From a checkpoint of a small transformer trained on Wikipedia: untied embeddings.
Each number is 500 + 40 x the weight over its row's rms, rounded and kept within 0 to 999. Layers, rows and columns count from 0. Numbers have three digits each. The size before them is the row's rms in percent of the matrix's.

# o: layer 3 attention output (transposed), 96x96, rms 0.336, rows 44-80, columns 0-95
# v: layer 3 attention value, 96x96, rms 0.185, rows 45-81, columns 0-95
# q: layer 3 attention query, 96x96, rms 0.166, rows 64-95, columns 0-95
# k: layer 3 attention key, 96x96, rms 0.143, rows 64-95, columns 0-95
o44 130:524522506548545550504550434440500499375537498571499517430482482516498491481488475514474531490528507495396483469506486524504518436566468480551528532572522418457519507527452525556551491482505507499533491495498427471479550563475516448568472556438451514459532493477523466564506559534460523550
v45 139:500577485544464540591553502535452488462507427523499490559483500529518511561507549501532558433485411579480482468523492490444481555491452555484458429446510502518491499469505530516534500500441469538476469464540467548534500524560539569438432497538510479501540526545504605541454478534528522505
o45 152:449467493450516485410488468472473542548449567498533500450531485503481399481517495523515381575506580478558505527517570514499528483546489448524538573584490520463453487547525485547472464445511519447502500494482489470522450534525435496480613479485522545489519483500467443477494509493517503530
v46 125:549507494508498499503488454498498613534528547543444521572600414465471468507517501421510463511497499495551504529504533448506511492521508502521493551525537515545459556533520511500560490535609523512477428509476486513493457504566457464505539426602525420477517497517571458473448495506471479488
o46 128:461492499525498498512562536522530367498458460487527449504460578559527485560541499534531519533436502519458491458533413551498499465424511455486525444502483432459557484492536498535477500437481443494546470437577524473529514487499509513475498519448455556523461558530451495564513524556545455516
v47 127:498516551525505459457535461531550539522491568522507486473524486456445472511418479566472512388445498534437534508622475517547523436477495511505485597485480465528468536531486488596435487489481479472545524521530485493448507562447487455532496459575527481498552508453504500485493499462513524560
o47 137:465443482533525450506468543547495478421506478546523495522511463582529487431562553537507483525508526526544509469431485446534467492447486520452498414511507495438502483531509509499562469538522534488508474474519479494515543437560568528442485518416530454519462430577522482472507450531472429400
v48 122:470526514493438601545492500464457428472481496493489457479459528585502556604494474561517469448535486415493521493499497471578528558507527433464470542567492521473503496436471496587547554488486530504495487474479453544523547470509489442499480502466490498502574440518523430487528530493531466434
o48 133:574498537499480434467520527532475504493537496497515512481490539410476510438493485482522493486491523608522479490507515511443518466492432493520477480423554498562549505605592463394470479464529512465507554552482533447495424442470479562555564488517512494517476530448488511474491461506478516564
v49 123:543526452526498527571551554475489518562461485497456493449435478531515518527470555470541534541544509531472498460537494425560445432511534563480508560449535537564518560496477481502503489490504579452552430487554532481524417490507455485610533486523515467482471516488498576513469506559439514515
o49 126:499519523516496541429487464578498472426460523498511470514561462512514540456505481524468428489441453510454503607466459511461566483484518427528539449501452474491486464490527525548567500505468435489458542498500485523499564546481481535432528510463465491549492517386530440501526498509593541450
v50 141:474546562514522473528500532423488521534461535569500519500458554494537516536427531488441474470532348508542550491476487476515528473438478492427527578524456491503494520438511448534518485471508497537504571510475514526524504449539475516444510488519497416565464548501478544444581497530515498556
o50 151:596517473534518536476504478506449484467505497418509515560527386501478503445575467521550482507557628492536507521570470558549460471509515495562450446478519460454557477593523548503505518468441521451541493479482500514433495517486472463547518491466540501469532483538497477494499516513545514442
v51 121:571449474552569492526477500496534484505536495497528562493573487501467493557385512510574510524514541518487531502481500493468541501500536556503478513528510481526414470501547394506510497525454464468475463438571507494567477524534585444559521461579535566502540551458509486491530521495504442554
o51 124:489517480506436555459475525577463493522473524477507431495433499544566467504524550536394489498412482535559471554543487479562437547525518506488545522446466482462538536494443574515474462516530505500485544531495492449496554476494468515430452503459501445530450468563428451481532419493520487508
v52 134:524522500498449457489483506527491550480489537487516474580531523471601461465527516524531484437441490474468554422547567530422530479542593502504526528503534502548509559459497535511514512534469561469482479429475455438505494516455459530499493474516500520545463534490578542540495508613508594518
o52 147:460475527555511546422501518478498468520444466536525487422500497529429507508431517513477501546563511565466455518535489501530523550488457476564474433524428516482459460473514487495487466453554454524543478558523541539458462546593537471461482561485487462432546452490449538464493548453497403486
v53 134:460528497454496478590470423529439514455490509541432512475549476526502506628451482523491523470526483506457506511512524486497469517517481472482443525515528554539493476452538469487507479575549491470519589642503563513442524513522493465474518459506527452442460477562478477510523567483528468456
o53 136:531498520510464458524552622469530465613564504485556573498510527512496550428507512475450464529472518488536505521489467529530589453426528503550534487476509422456534525507538544477466504472492527492487431422484477506557513421493508531533499519485468536498566483433523516500474455556474535518
v54 134:496495558546504462540439570514480444513530485521501477581494417413504493499442510510490479545534538512503438560478514513548487564481470513497518485478556427561489482434521554410549417500517454488454560508463496507491452497568529504477534425537505506539541517515502493496575520477499461583
o54 148:504511468436474584569530513501510510486475484491547465480482562532542528580508480453541484503439513485547550511541521554485518438539537467582487500553440495470501547533463487493432495420500529467523401536554510475542580464444510451511458525520541469482534507585472484532503420512510546469
v55 115:509490536536406450471568506548435505415434410443498475559509537517526466464579494557469425461500478378486480472519512523533494522521467539493510526456552483505453466462447500504499486487480454505487522540449516534475501482503498511478488456547508543492567565497504541519567486474432491564
o55 128:475475466414554567527509470455547489572490556575545476461486504467480528487484514441521472532485577575484458486500536566517511489520538485494497486513461581511470531537571483445517510457565510456525471484561487484489544470506525500595468515478516470539469402514520511451443529429474548437
v56 118:511531492504589472474468496498516588518504486514496579464472438543471572451491431476485487524500425519480507499556512478517508570500501460483498505436520538465420562519487487556473492477497432481553503449459452556554475399485477509505565494450442477547552463496456513482490445504562421486
o56 123:546474505481502510523557488522546448479527539511464464533504459469524471524532516551502538499495533422494551507438512458501488412562477473513460518499532528442603411520564502444525543514508496457446501576521570549503496554483516497447462442529515481529399531520461492559562512532466566525
v57 124:548439515491477492441505514465442483494508492534540516555611568602503512511416484505525550513483495573521530495471481475413474462517441476461514491548461542497445502475490522538548467487595505467481505502501454546475480409586513491529471465529429548528473501460529481532554489511540515472
o57 139:467514504547520528476541502504524531535495560483465467440425473546514477482544517473488499474478454484520490525579493489585481517447558458625477511432588480502560492491517491479475531503458492532556503492485527422479480574422476547481557505488584467550462481519518552492439497513433460530
v58 133:549453500506473535489556492464536517524502505465556555518489488514442495504564529485498447529487520466581563525511499442499470510495570530534447502494494470507496394491445421454511473471500538526470382513512545434499444462505523516488560459507491470495596451470435541489485582448531542529
o58 141:444538445468486503474440454555525477498434507519488478520526488507549460468504449518558580460469474500381481582536485559545456441471509553439540541456516503515474589555469577501482520466513473521522566497506450538526496527485520497529466521488440491526413516509539450536534486488441467474
v59 129:504540509509436552523482522480536553466503499505500601535487502572491527459517525496513484460503523534512504441590451542427531444527480478555513426474499457509569516428499505460489465544489524546553465511460476532544499463439483465480504458432452486540500448548477473581414418485533553490
o59 141:487500499540606458487510481552505480497529478531509475419470466416534443538554411520455519515496537505519577545485533503480496500481472526493483622543472551437479485497465534541547544460484473498485527514493554502547474519555559526517532547508549507495531520447558546505526579487430443541
v60 134:463487502527533466536498485492564517555512508513472545409432491438508458549501592492518492499608518494456534510478587470544525492463494503566478497526541484457546470559528484508522473515572467547475445504485455459531463515499521471507584517472543417495478595543424502471502520504513518436
o60 141:592510527445440505473475520550460450473482495386550505582556510466490547509549473522484541508421449465544489476485460581475505472518503544409486501511474450494486494451492534543469553447452563489487576481487530541475522504537471476436442483537430544505521480456500477479510492476511430496
v61 142:479560480478551485392528478512507514447577509505522543461528534489531513408523563463504532486564498501547547481494492563517497546558512463491523504448397458513469462555493497527541496517521477521517478544420550509508397499451520558507460542550553506407488524542501485507470440502471528471
o61 158:467434508549494521570468432492539513534524525450486491480478474486416498582486464507493550579455500447478450453520481489511555502580456579464469520558579492474556508482500474495478547545424526527499530464478456463469529514581544494480493502409430497537463502522515513468496581500536534500
v62 127:511437556505522465492460488498453340558461549478511448493499473431456542475529448492486551541495509521516413468505512586487546494526445539482527490531466501456559479521478515514461531545425529506510533412543518503448464519520534564554496549481492538540456433485528506458506495534495487491
o62 137:535568473521494514511475503488531615442539491493484476475522549552490468479453553456452485497561476481565544475472525408486432520548536470546449445439496488603478559469480454539561513522488485495454518507446543484554466558478516477513481489513506476430547540590476468511499472481513556473
v63 113:522452441524484529489509483565484555545500550509483465502553400512468526487506473494495489482505467415512484428527574542460521486486513553528556550452523539487514556477489485563465534450512552459512510450527525533562583472427507594485532521502510433476505473512580518472463512576461534440
o63 120:482482534503495532493512496447520459452476469557471538494478526509547525438447531504454558522523518490486479482536509443443466460415513445499460422519497502490522416481550544492600429471530427472496506491510495482481402514583518478465454439524456560450493493481431476485537569497570528484
q64 052:541521524559544516479511489562545501553482568478547435473510493542551502494446512546447500503456543462466497481480458450517448450456425549537555483454513457477512493442518473531497449485468451468496452513468493579511505464489484496449584490485548449592520408526394496518528546482547502490
k64 075:431480483476496461500468523487510458459498553501543562591557510473491523555534516543535413457542495568527436501540499510562452510519514463488600483530451533522488466552505518461486550520531509462525432455514491462437476544530525583470540540492520514560425535579528537535478529547494524461
q65 065:487455553565522570509511483493527482456536480480511565443503495429530531525559521510509456532501469431464525501582447484483412471471445480507535508488540483475531691475503466542478522479496472515477525497510496555533495536510485523462513463489542517545458458458459480482474531490560513427
k65 100:564482504464477499525536540624497546488512543523491447539524566514514490509468523511502435456519429419510504504512477495504440508451495433514489506419505529441483577470527571468488503490368437484485499502501488505508577499525500478532502482491471496520458484485519461555471576415531521446
q66 053:469488474497427477486534452413533502506554521520489494463580532509502482512463495503480488607498536515439431559547502547575538505573453568510460491581443555479459555536489533439535511492437562503496519513500481495490558493530531501523498572544447539452583529494549469530477496515519512524
k66 085:381497502547504492497487567568577474524502532574510437436523536513481497503485467556397524545509482546463544506481521508449459440502493566568506523561434499529445498461531482543545472474440466499487508513490501550547506512528441478454439533413489495491536453437479504532478476484520534478
q67 059:492496555501481567516542496528499442440502514477540570418541525431520540519544533523506463511517489464523459533578423529482441489519473481500514452472525444455533613490477482518540550430552485422519447511533512539519504558509536533476520405474543528550455459513503500485520555515570495470
k67 077:594541515410485530501502541547500547502555535501561489527527493511532445561528577506493474443540491412506423460515480455470453484496510448516519468485438513457500527525590484473536500448470474499452487488548441469458592558510476451534506494464435480513528502538493524552458556464565494482
q68 046:540511413491499504505528483503478524608522453503524501501526491605501524494454484462478452571477520463459559481446533552536558532488432538522503570470536528536528415568501514427505491483477527532516510509556467546453483454522499509502594451529494449545573514474483452562464521509484548514
k68 068:500454542588565477430536503518513494499537526498408479432520559515539479462537528480468492521516563535542544508506539477503469500576536570480532518501496462597532476533503445532526505511478511446431472528475565546574515441467467530463465489417536425556448439506510506501510499483486554509
q69 049:520537524479569406514491517473448548543511483443570494582463491588495473519523474464517500463433499460488553477533530531519506465459542500543516552495531534510462375493545500563452545492481441505554530487520458455487502500512427448509515465527542487507544553504435508583490525427511499507
k69 079:465458529470476465437517446455503429528480505523462536509499531538558450507531514486536503554472509480501511550448488549569432526524612525427549532488505473491536464560451556563490535549480527491493510545576503506538461430453516501489504502466561443572557484540531483501524433528458534564
q70 057:516515529534555464481441545519491571528505579528477503451481496480524480483490525527429514495526450569509548521466498469503445508466506532522519489493429489501457491437509480573500459525514453490408522527459588507620443494478484492475472525512502460525532433452401527514488491436467459414
k70 080:517431479520474485538557518466510511455494502479500503457517564482485491478473553507434441522574495625468534493424520532552525545501549533545516462448497546486426553499492503467474512524516535619445508547500511569486473484510487480545470427458467559481515519502501404482531491561479459496
q71 057:455451472506530473511549509498520512473577434426539543471487508464454543526552539522445501467481536450528516523512479548459518531548554474449463457499547544496488528523480498435485492521528543422548497500591471555430535537509508505580452502474473529460533535478615496520452521600498504531
k71 071:548487512503580507504502449503556494546556525525495524643575498545547473499533527533546481464470453520418575482438455500515462427499484470443499493537501479485534477475490519539578486460473506524522525494478536497460487565437413535551547515494513517524552495468470536516524557442545526470
q72 071:493525440484451527518484497443496479474495483451449562505485499445481554565538502479519495492510538513574473571537500592469523587529589518468437450524490491530524547549452491475500514508541572469488514497509479394437531513469531508514464517484445580443430542520576473485512441481522523501
k72 075:574518510512477503548498469467509578530515469468583467469505488551475439519512551469477504496474518575485514594459465500510504480500428503475519501510521486440522524502517467528608529434430545522470587473464453419445500547501469387532496495481497524466543486508493500445487522531564547525
q73 066:445458458583464504518516535498509555517524607529508471374574487484463505500540476512454465514541567593509528580492503478527460510503555557524450535461456511481401529471497471478501475501438514490514457512461531593497446513521456536449478479474493541501476520524467491552507496523538492500
k73 090:487499466509463473465512521556522503501513555554493419500537598530549482515552505543503429538584523597494554553482537547552542503526531533507507540434514510546437528453545488489541448557456511561468482501495478530537507510510458516465450566402478482522587488535499525489538469492486484445
q74 084:480498489495426588465512491457477484450488449465518512506435478460457580519492503484525545482494487482504456456538431567505528552485578463444477464507463517524569513526458549508509486537506450529517481520524532434427572496513535496482537508553513524417467569467627513491491492541573482508
k74 078:528516476509557528536491477525471543519482549484475379549492561513415538385497505489500507455504513512495568468443497512560499471544499513609580538453503542535477467420483510474484463495433513511501528523452552537499485514498482540527462494519555442533513469467502578505551527437488523479
q75 043:441428504450464513530481463537474512467473562506531513488504588486564486436540559524515508469528506542551488471447447503466483491489527511495509462452458469472503515428526605531520483486578458497559464448522533594593482543502520512516468519430509510470537495482501557507587537522537430514
k75 059:477504522409461526469485516456472531499485475486515608570453469449496544480482488483505521491533455515468555461532561447520497543456461439512466507492496564512489429532569478477527425538571533527572522472457551494510535523521509549581575547528499556540542530458517571498535484489491506565
q76 050:569545423474481479475414487494472481528433393493452559575458467476571476523437488469565526520434507437518582474460513553524549538464510523507544511531461463531509486547462495506465518500519528478459542463518451490471517445453476470489473547470477492471483535486487472426482433487487560557
k76 064:503486493541518472429478498465472577520518532532493533370489509502521453468465479504433573478495506545529505567521492468467429553498472525530561512554474444486459508504466509458516486512464479457493522527493523479518440477518487506394439457464463534460480406537481534460489532579491583553
q77 062:555544457418408514464525464404456544501490480506519554504491490463458515531496512504514546499514497460489429502508481571531540569478564508421502545548459516538534515569448517528514493567498470578462488531499544444460552485482537490487549513606530518465492541449570511467462507528503477476
k77 068:527451478559537501552524545565520503516490543535445386453521593493459531424519528545431483512521508556549534433453502485520497477505517592592521521499494515563468480465456451514457477473440476513458484547475490573505472505530438523452460497457513433506523454504491431499513484483502490501
q78 064:508477461505475498499573431528498487466536412451527534513521554472507547536579528564438500540456540480471476528567472557475503552503525526477497500473524501512503494543440507533480526524486512523491487508558411556419550534517486487512477528521488474464433586444565485510478425581551463566
k78 064:506483513455574532474432521582517562539505545524482444579518563556493468539498452516454502443508528420494503435492490458453387481443450463490507569532449469473561488478531537506507486472422449465502473512544471476460517550555518516527469536521528460575526509499494540534526520459502535463
q79 045:528511510504527524446475560482492507583480431538455408527469428571516511447448524535474503497468485461460584496523499487483547495512484551539507520567518539521492429509472488420522419508453536514456525513576482491459510455524463417484523546496518405520546473557483504486443490465453523459
k79 062:422482501536520486482520530545512490503478499439500499528532539506457471462494504476508476482391527516463564562512474579467497457562510520508487493493479500494486532498464607548497554465457497461473538494503552551535409445462480520487514453525573477506351500491501521461475561480479532430
q80 045:460524531465523507518474505462545523529543467507465493517471455527509567506455490483488496548538439403467557491492557556453577504571476460583487535485461556522574445545557466434482495488520540578516522500501572478564524467507476530521546555528536487506590525445571480514449478493484515498
k80 073:481452532546521482473568475511456557522479535549439434399514524487479555408493546499466424503494456493460538530474529488498487471484444527543454479426497463548521531427546458506507481524469506478383480522519494550564538465498455502490515492483512510468516475472536408487498467420470533451
q81 075:471497478525534511504525520612591496528475529526560453512518503525544542492513497505429504510452493551448521500515463466477458496459435505612491534400553518439484509417532505495462517479492504532524506426498485580470533497538538503540497474453546450567503506486453530555481422481524493557
k81 086:424479547427481478417505476484451487483552531502510563523495464547487472523479483475480465454576483441505482575499570502504420525425515454451531515514481529502591457480608520477525520560530551495479481517554479420525480488520535541514538488538540534560545533514505560475512465532481557500
q82 045:384448482591511578477480510490536522438512498451537468497503487444468551573495477461445497520506577533436473537536434487472442505514519545580466492465447540486471566469470513489417460436493474487517492515529504504450532523609514486512465511447456489453508507453506461536529494479520506508
k82 052:449536522440485542449460470502505495459508509440529443532550511586444499495440520482510537463577460528503477549456498510539508512467527471517551504480464491514608465446513548425562486475524547502517536518491486504546491539445455485559544456477565529522559458461482616486552516470524532445
q83 054:476468566407490508513463544467547484445515511495483483515434483428468450528533533546498501437520471446584429493518513425451511458542535479437506448538478487480509507447482561577516503544541461523512504442522442498532523500538539496463476521493427556455415485552472576456507458523504472482
k83 086:521524523486503553538459491461462522511531467499495489585447447483531570552484467511564461567439423473472522519504510506497490535477482465481434502518535577449498480530409541530552500499573451584598510470541510525411485519465491494553535497562496551462554559507525456472516496501516480534
q84 051:537545512433519509486459511507450474418487502540459507483482476443518522505428482483538554445550464521567416429517497479512455510487547441460508484570387511550571537479506468500544530487543476506477444531436552411549514539476445546512489483508529519495463480436574525479539514489471490489
k84 070:513535488488436532529511458466459488493486524490561490403484501459467534496468493441493541536539492465478443491502584533518556528503515542615508465460499517490428462418528448435441494515525484516446521517494487481524547499531458490459455437575450538434584455490421523483505527462499531530
q85 058:428540633519598523500507483560551479513523550427451496509528511538556482493506480535509524510520485533471551515512553471514481418454421470540524510497548505464487498453554499470470509452476459429532497511506522531504499492440454467508493457521454470575556425474427499503513550438489459510
k85 074:444537472464446473471514466414484466508440466482572521543483487465493448530494518508533509470489525477422466443532449525485534518534568468515523440470514489429380490490489570514415525523515481513549486496575447449508458488528559507463499461535450547477395517506483497500512528480484448450
q86 062:522515501456508534488490464483476506387499414451528570549503497477467492561541501466496538523536483399487482496595488572507528519492523492442509464543479512479569536548430512547513525533521502515526517507514488439428591493485570460499485539571515539414520535490562475466468522535529493502
k86 058:554533456461540547529531479475525534553492528540458450477481447549450467456461518536472475483492485393470480417458429530441428463481470521522495493562472454465556538481474538510467448472429523503531492466533408502452491497527535456481524487564490447492543478480520407538478536443505461476
q87 056:517539598441489548449491442480485455425492487465428477534494544521530503541502520534531531452504525404444444486512485549443498479474457448433547530495497477507541467531483473526563529497485444484505446532532471515476502559402437515482498508533526493504455543494549465448532540448547464588
k87 071:494515459462516528502495505524514537533472526500523422474516539473539460593494495477518519463480529454469427462560510479487460506497439480591521525514419459500436567480565540476466548526532478473542445528536446466476588577544511505449455580519499496482565518499528551515511476428532436463
q88 059:570534498502536547465501519464432479461468406415519561529438424505485551546478494473533493468452554412487508508566439532485491523458565525480507461540495442473523494507475538533495526512460484447475573510525462375440573478498496499480542501535497544480450532503518489493501492476546543480
k88 068:563523498492536539571476463476484467484463489464557480523497491527464404556508476488558548477457529496528463539471399523489464492518538447489605514510499487423540529541463582497490586434438516469499529532466488482440457539485483479530510481520518477553458480540511518569491544562459561529
q89 055:517430494468559453515484539537495529493492510484494405506485505531448409530546510525493502491500471502572546477569531469475534472565554449552468495488582507484465569453535447512492528449524543444578566517472455561561482496526511492553433497441480485444529511520523568505429473502459512533
k89 079:488531567519488496419527469530505503536557427569478579485508524552559460509512536503512527570464475490361586501543507523498524486518533533429440468524541506463569478508506467532511493501508476567514494500535562513558483476466461465546521459486433498526529509486491444456524579473513466547
q90 054:485505496532549555433454545513514440461515477480535450523449494558485482515484470471473540495555447413461508417489419521466504493433477439499501470468478497500612486467556537556497508538566453582521509467480476433518508558500524551511536572496517470466574526504573497548527528486509481509
k90 066:541509495540504515483552429468446491519553497493462512455524443505507581438506492417527467526492391469454490553491492497561484512423443471519502492540461509534581488472521462489471513556526552482530490504503526498513598504500489476549577510535490516465586500399565514554479459515525468524
q91 055:466481497537459474493558498483479526474581445428483532439518502457480526553545539536484544526495525507565527544536471561490514539531566520431474467519473515528469547543468587492514536496462525432506495547566506520467509497462449551490447509427439540451518516449583481458460529591502440497
k91 069:560482520511543510532514518514549506525495547542482416543525581554559448525555490561486517496536483572451575483472533502507479483516515532532503469470465507519349506486482469537533493471390444525450479527463536512502495541498453494484419524480497514512524468454437454532535541481533538458
q92 058:381471489456484488547533529520491488470522534509513451515521481459449520522509404512553473492560501598574469530533540441509500474530595469519449538486467526462503455489466510504488471445541496527587460456453461487534492543534489513579500523481459552506472571549501567507551508524557523505
k92 094:443552524500453509507510474403464449525478421522528527499413376504479560460484473518497484577467500462522511521510544522498546496469526519425430491516561563472534369507510443497495430498532527489521485491532494515526489443473504447544568483490466495485485534509507494477526450504449488528
q93 051:472515477468479506522478515471514442484519469458491506481482510436466543581523445519493509558466480492529529580581535603487536521540549557574412495528440545531433542498475493425516515443477561435501555512497511469504565430494491507497478544455463539461542530539528512485442438527512462494
k93 072:412542515496498474490499523508506563556485493533542490484517442538507492492493470563463478506461465511432530596455438492438445425513446501515499487519449505487409526516530549586530454475365518459457499525508505472551487488522516448484466574473459554487482484472491485502466507497502566439
q94 087:511496556471544503532492562564500512553500550563513400539504474594500503471481507520515454536535456551506540464489532430520524423518483513534493513495480490482479427424547488515506485462476449566557480461497508523559470507542466508455557468479538472536541462543385547564546509448489471474
k94 105:438546534507468489503524440513417433461493457516516535489459469500533534487513472425533483621466466466517517550517536557499588523522575504477463517516501510518518453542415542547478495535536499508512501470571544559513503405462554508516545523534521495516446557510515489469511434523469441552
q95 058:522464458584510482495525413505534417517529371486490543501536481472530549529513520505484506515458511456463538533536420546506502528488485497444535486543535470526556574565499501480477549520516613491529513476539412474461489504472481494534478536464452465573473488456570469490493485521459527539
k95 076:584472541568492560515487539510565470472534550516506481521507525519439467581501525537436562429479485514505461505512473512468432500447514490480552497531414432489491530484518500526521506479454480453485527457488559448457535524566478478440462434525493477507458455550428523481453582550549563521
v64 074:563508527465587444500489518515491518521521517487513503524502556485464483557494487472507435399495456466453443532537511470495489485461497452444506508513425525432473522471566527492529442532505478482520544487506415406430493590576494517556451518501469461546578474443499520562475546527483510494
o64 054:563546500486477572460528450479473474461450560524463505579464413560499479491464517450463496472488471452452525460497517542532489516465519545523558495514549463484515414522479587537444512544488490525501518431492496534495523478485453387480471508522450502463553506566458474515476390501472537483
v65 070:460526527445397532517437451484482457425515522485501514459562524527471477495505518505506515572470506499502520521475499462480525487513428544561519502517536460532499446516430495536476551559483525525506478560476532564554459442407470621484519544482506505556489544479586485492580515498531503543
o65 056:495457444530585509549523496514528494445545454508527493474508515406458512568524478527455493517579534610524463520483496463473513486552530520455397537472462533516422536515508461479511451444547495476489479504499568524466515566548568560503520508512500522520484496492463553513501569459533412485
v66 081:607520477504526459510443505454533582430500582495547537592511510578501473505486486521496509407514525484529489477510542472543460445505520491512523462510465475485490457505456507440508435444509500496552515464543472472506486538547483461505537454558469523498439478509410462607522532453532469468
o66 069:500520519495534451466502521500521548586526457528436484523469515505523497513495489549494465499503469502502542476435568513562533487438520526488492546458505518512506434523604513480536521497490527535530517469469446415529516466490525485550529541406423461463619536540518466489443442440463574544
v67 068:556457558425457513535468484448523480482545483497492470557574432504482465558471437478562446455463495461502466596500510536464498503548521465516463556509508585518511445567476552493539524516495469524509499528529452552524397583467530499507464512507490475547437501482538508501506561543573502484
o67 061:505529486495491513520587570501521468478539554576505546473435516473458477522499482480433492456548474563546517480476507490591545537460576556525511543503522469489483485475450435495457503505545501556539458416480519457489528485515504516582465503459440509422519525578475516534498405542463473536
v68 083:573557522439546515543449553479531515467493525474479454531462544547478515558466543501479521434505535464550459424554478402482502506470452474529503490530460467465472547470468565438543466486496464487475565467547499378446500533545488477495457494523448522529500450538403485538506504512480480511
o68 058:551508447523534445423521442504464438550479445534502500534476431571521527455489460477501527501416514466413587461475511601516512517433457462485537545502543492505496490548554569495472542502503422522492540472512440473525464506553429482520505526508490447493488466496540450505473482437480546509
v69 067:540534480500503494500433533425550488446516520522485495503527502517515490492526514546487458464475489518497434455464457430533497519562514455564569494551464406456425432577493499417437512436469439476479567483562525500548508510520464561509528523485416467505484462504468491482529550535493535572
o69 051:406481484501556435494472520513462498485424481529501432551521511516483516453468533446477514535542536525530563467557499478517556517406493464478487495453544530520458518519568506562577485461541439550491520467485461484537452551485468501517582486510583501501515531462435488460498541397523464464
v70 065:548554498563506513418416446555481490482515515454554483474460512574478516455523494497487538546466497496453549431587534505438531538516566538451472503463505529482557498508438545502542492458462489446472520517482488489511512433413506512465475535432535506448520492484439462470502388523538498467
o70 071:508480462587512506561477515476515449436534396533503509553502549509536545550538552526484589477484506472447540458517407498485408489479495494441541461496478498536486498460464443476547527544417506467454484479579509469471513507436490516462480488519602478533470494529494460527440506525508545497
v71 086:531477528475533487517560538468478467499495478454504439521483472511468516551512515551380538474475483441522481530558456418487448465418505531509419503477479505525450537444555495518545480512507468475534485479566522490499499433483505613516552504532447459547476522443497502479473460475472486381
o71 066:461480534516480450489571470462477488509520496517468516498514474522480459605503444542503517482608435462444502409424519468514418515524483538464554531524531490491479537515483568482445509542549465566492498519517480489506490469552475449468470483430501509453538516558518554548557441505477473593
v72 075:487396512477479500452505444468424470486446417521478488498472469474536533454526533499575457533467557458518525545480479579449505504555454499521429518466514550554555505446542501578505554519532438533510480476480457598553439532452509485493476484535502535505447518490541509432530449475495504483
o72 058:471485469475467504540555570483534520536558529476553477424559566436438505543521440523506456496477514543617463525522550494511503484511483520539496529524494532512489564468450357498433493501512542561486472507480512489508478532503489577502448469503510481556493501502460533453543557557550464508
v73 062:555520536530494514487453534529522532470526567493511479517581463487431536522476513444573510559503490494502515521488530406523539510512541477437453422498517474508462533486430462452525420510527524563491477523424555482454530584517488469571497505536585518506453492476489434523573549458537515517
o73 045:470475473482512497424476506546536544554545496558432544516526499495517432462511435477568403532533543505497489536460572506552548449482530487467469564548459501499467439510499476513533506531489544467514527481517456504542544499533522493542521508486396537444538478539513446589533421560476556491
v74 075:522557516520505575444462474540470471480530462431501414455487478516493468540446560484505564589561562523526517403539507463478517470473509486475479472448478511526509506410493567566562551509498435482511489512469511546471466505405477534532510497497537524541445564494472433467539498517474502494
o74 053:534534463526459527552520529476477477482521465489514475480544513456477500530464446570483548479438462506497511549477512488471526530487539534530443484578538507568478472487451400433467469501377556478443515494531569454498547487552491469399445505509460505546485401491511520518472532536520516534
v75 099:408509515523455498489538471525489503478511456477480503416553543462479597498514515508544467575497473468497538511500491562487502564512492554513519491481548543509554475433512429536499551524529539447496507534414553564516474494384497488510502517464542533494532499429565514438538472452475472577
o75 075:479442514494494591595518506471502490461538514488529515415508490451501485520534543532507454524519591540570470547528504496460400454524523447449451470513465501455497564445473486518535492473467537455489441511505476577482485528516526510497463413527527544538435448494502525477533575535541470442
v76 069:374501528538509488489496384511537472513516462517484497501559465423501510510570472525464487501500497472482471541476461492540496555531544557465485526477506516573439508558504427598471571506517549528489521529443551554540502474528542500563534531467512473537464504434568498434533470508523501480
o76 055:416467534485469507481573589472519557460492535490534507436534536513467500499517541513535454519514459496542428503499470437472513487507491480502558523530476535456500532442420470545500464497532502443511457544551396508491521521481597538477529461497526555497446559532473495548530534549588503572
v77 058:443492468466491593529516468489520537474472472477557396564526417529510509566500598562457537541571462497542484476545472494494537469478586543499508504480506519592455508455516407501490477468512513515567475519500510547438530487460524475467572517531503518558494454502513518490485461484535472466
o77 053:583529481471489472497418550510431532517461503534488502557546468529454522490528507517541528486451481531512452562423504455504510519544531505452498477543473485520547402485416415468542509516505509502505555470514483434477553443553493525524503556467520501583422471532566531526486470505476549579
v78 068:582582483481553472508455565490554558489446535551509521550518496519522472506500569563503466408535495507506487455502557456571517532478458470468591442487510432473492480491483518446505449482554539515453594438550462445482510535545476477507488500517459530518449443516428494495532533462506495500
o78 050:515495493474571502473387458532499518523448469511472468544481452538526503391497466454492488498463502482447511485513526540497534517426462486481484514475535489493500441594585561503543556516489456545500529465450403457559490472523462478543587532473504479549529468452528493506467479454436547509
v79 071:402465548487419535427477452516468474510419508459519466514543485545504513495506425524505500549461490460450543534496505602469599477462506534513500537507510489538498537551551504523416513576459499487496531503490448502509480453441520495484552525459570496548438501508517501461499421441501454530
o79 073:499502473521545557583501509504478503441460414497554434499497533512531556545513505544481618518500520485518526461525421488440397480524539535452517519478504494514473539465422492523565549487476495427460468543543533542471521484447533556532442489493569458520504528502459512528477557531467546490
v80 057:449523498527462529517544567496520495493510515591446520484539512473454548474515484495505534491490448453507519545457514507473481496537542473499466527523507529588496533560543495412527497561581593508506499537573590471485553466438515500451496518443445431563490455477506512403506536518504460450
o80 043:464453562506588453478497478494477499442529495510494554458487520531525433486565491481532510548528534500462493474498456483452440521545449507493524561572488500402462565471455543578478572447498517448517505556507488502499469501548483437526589440505577505427490520519545557540500498544498467528
v81 070:551501470548475528485521502526496453528456478523494496531475561484508436552530446541491440584571483500500527444483534499529542446492512469508572490512482447465477486484485615560474530482477441483502489514502501472462584467631482493496404473501445527500522535520428469542494483483466571493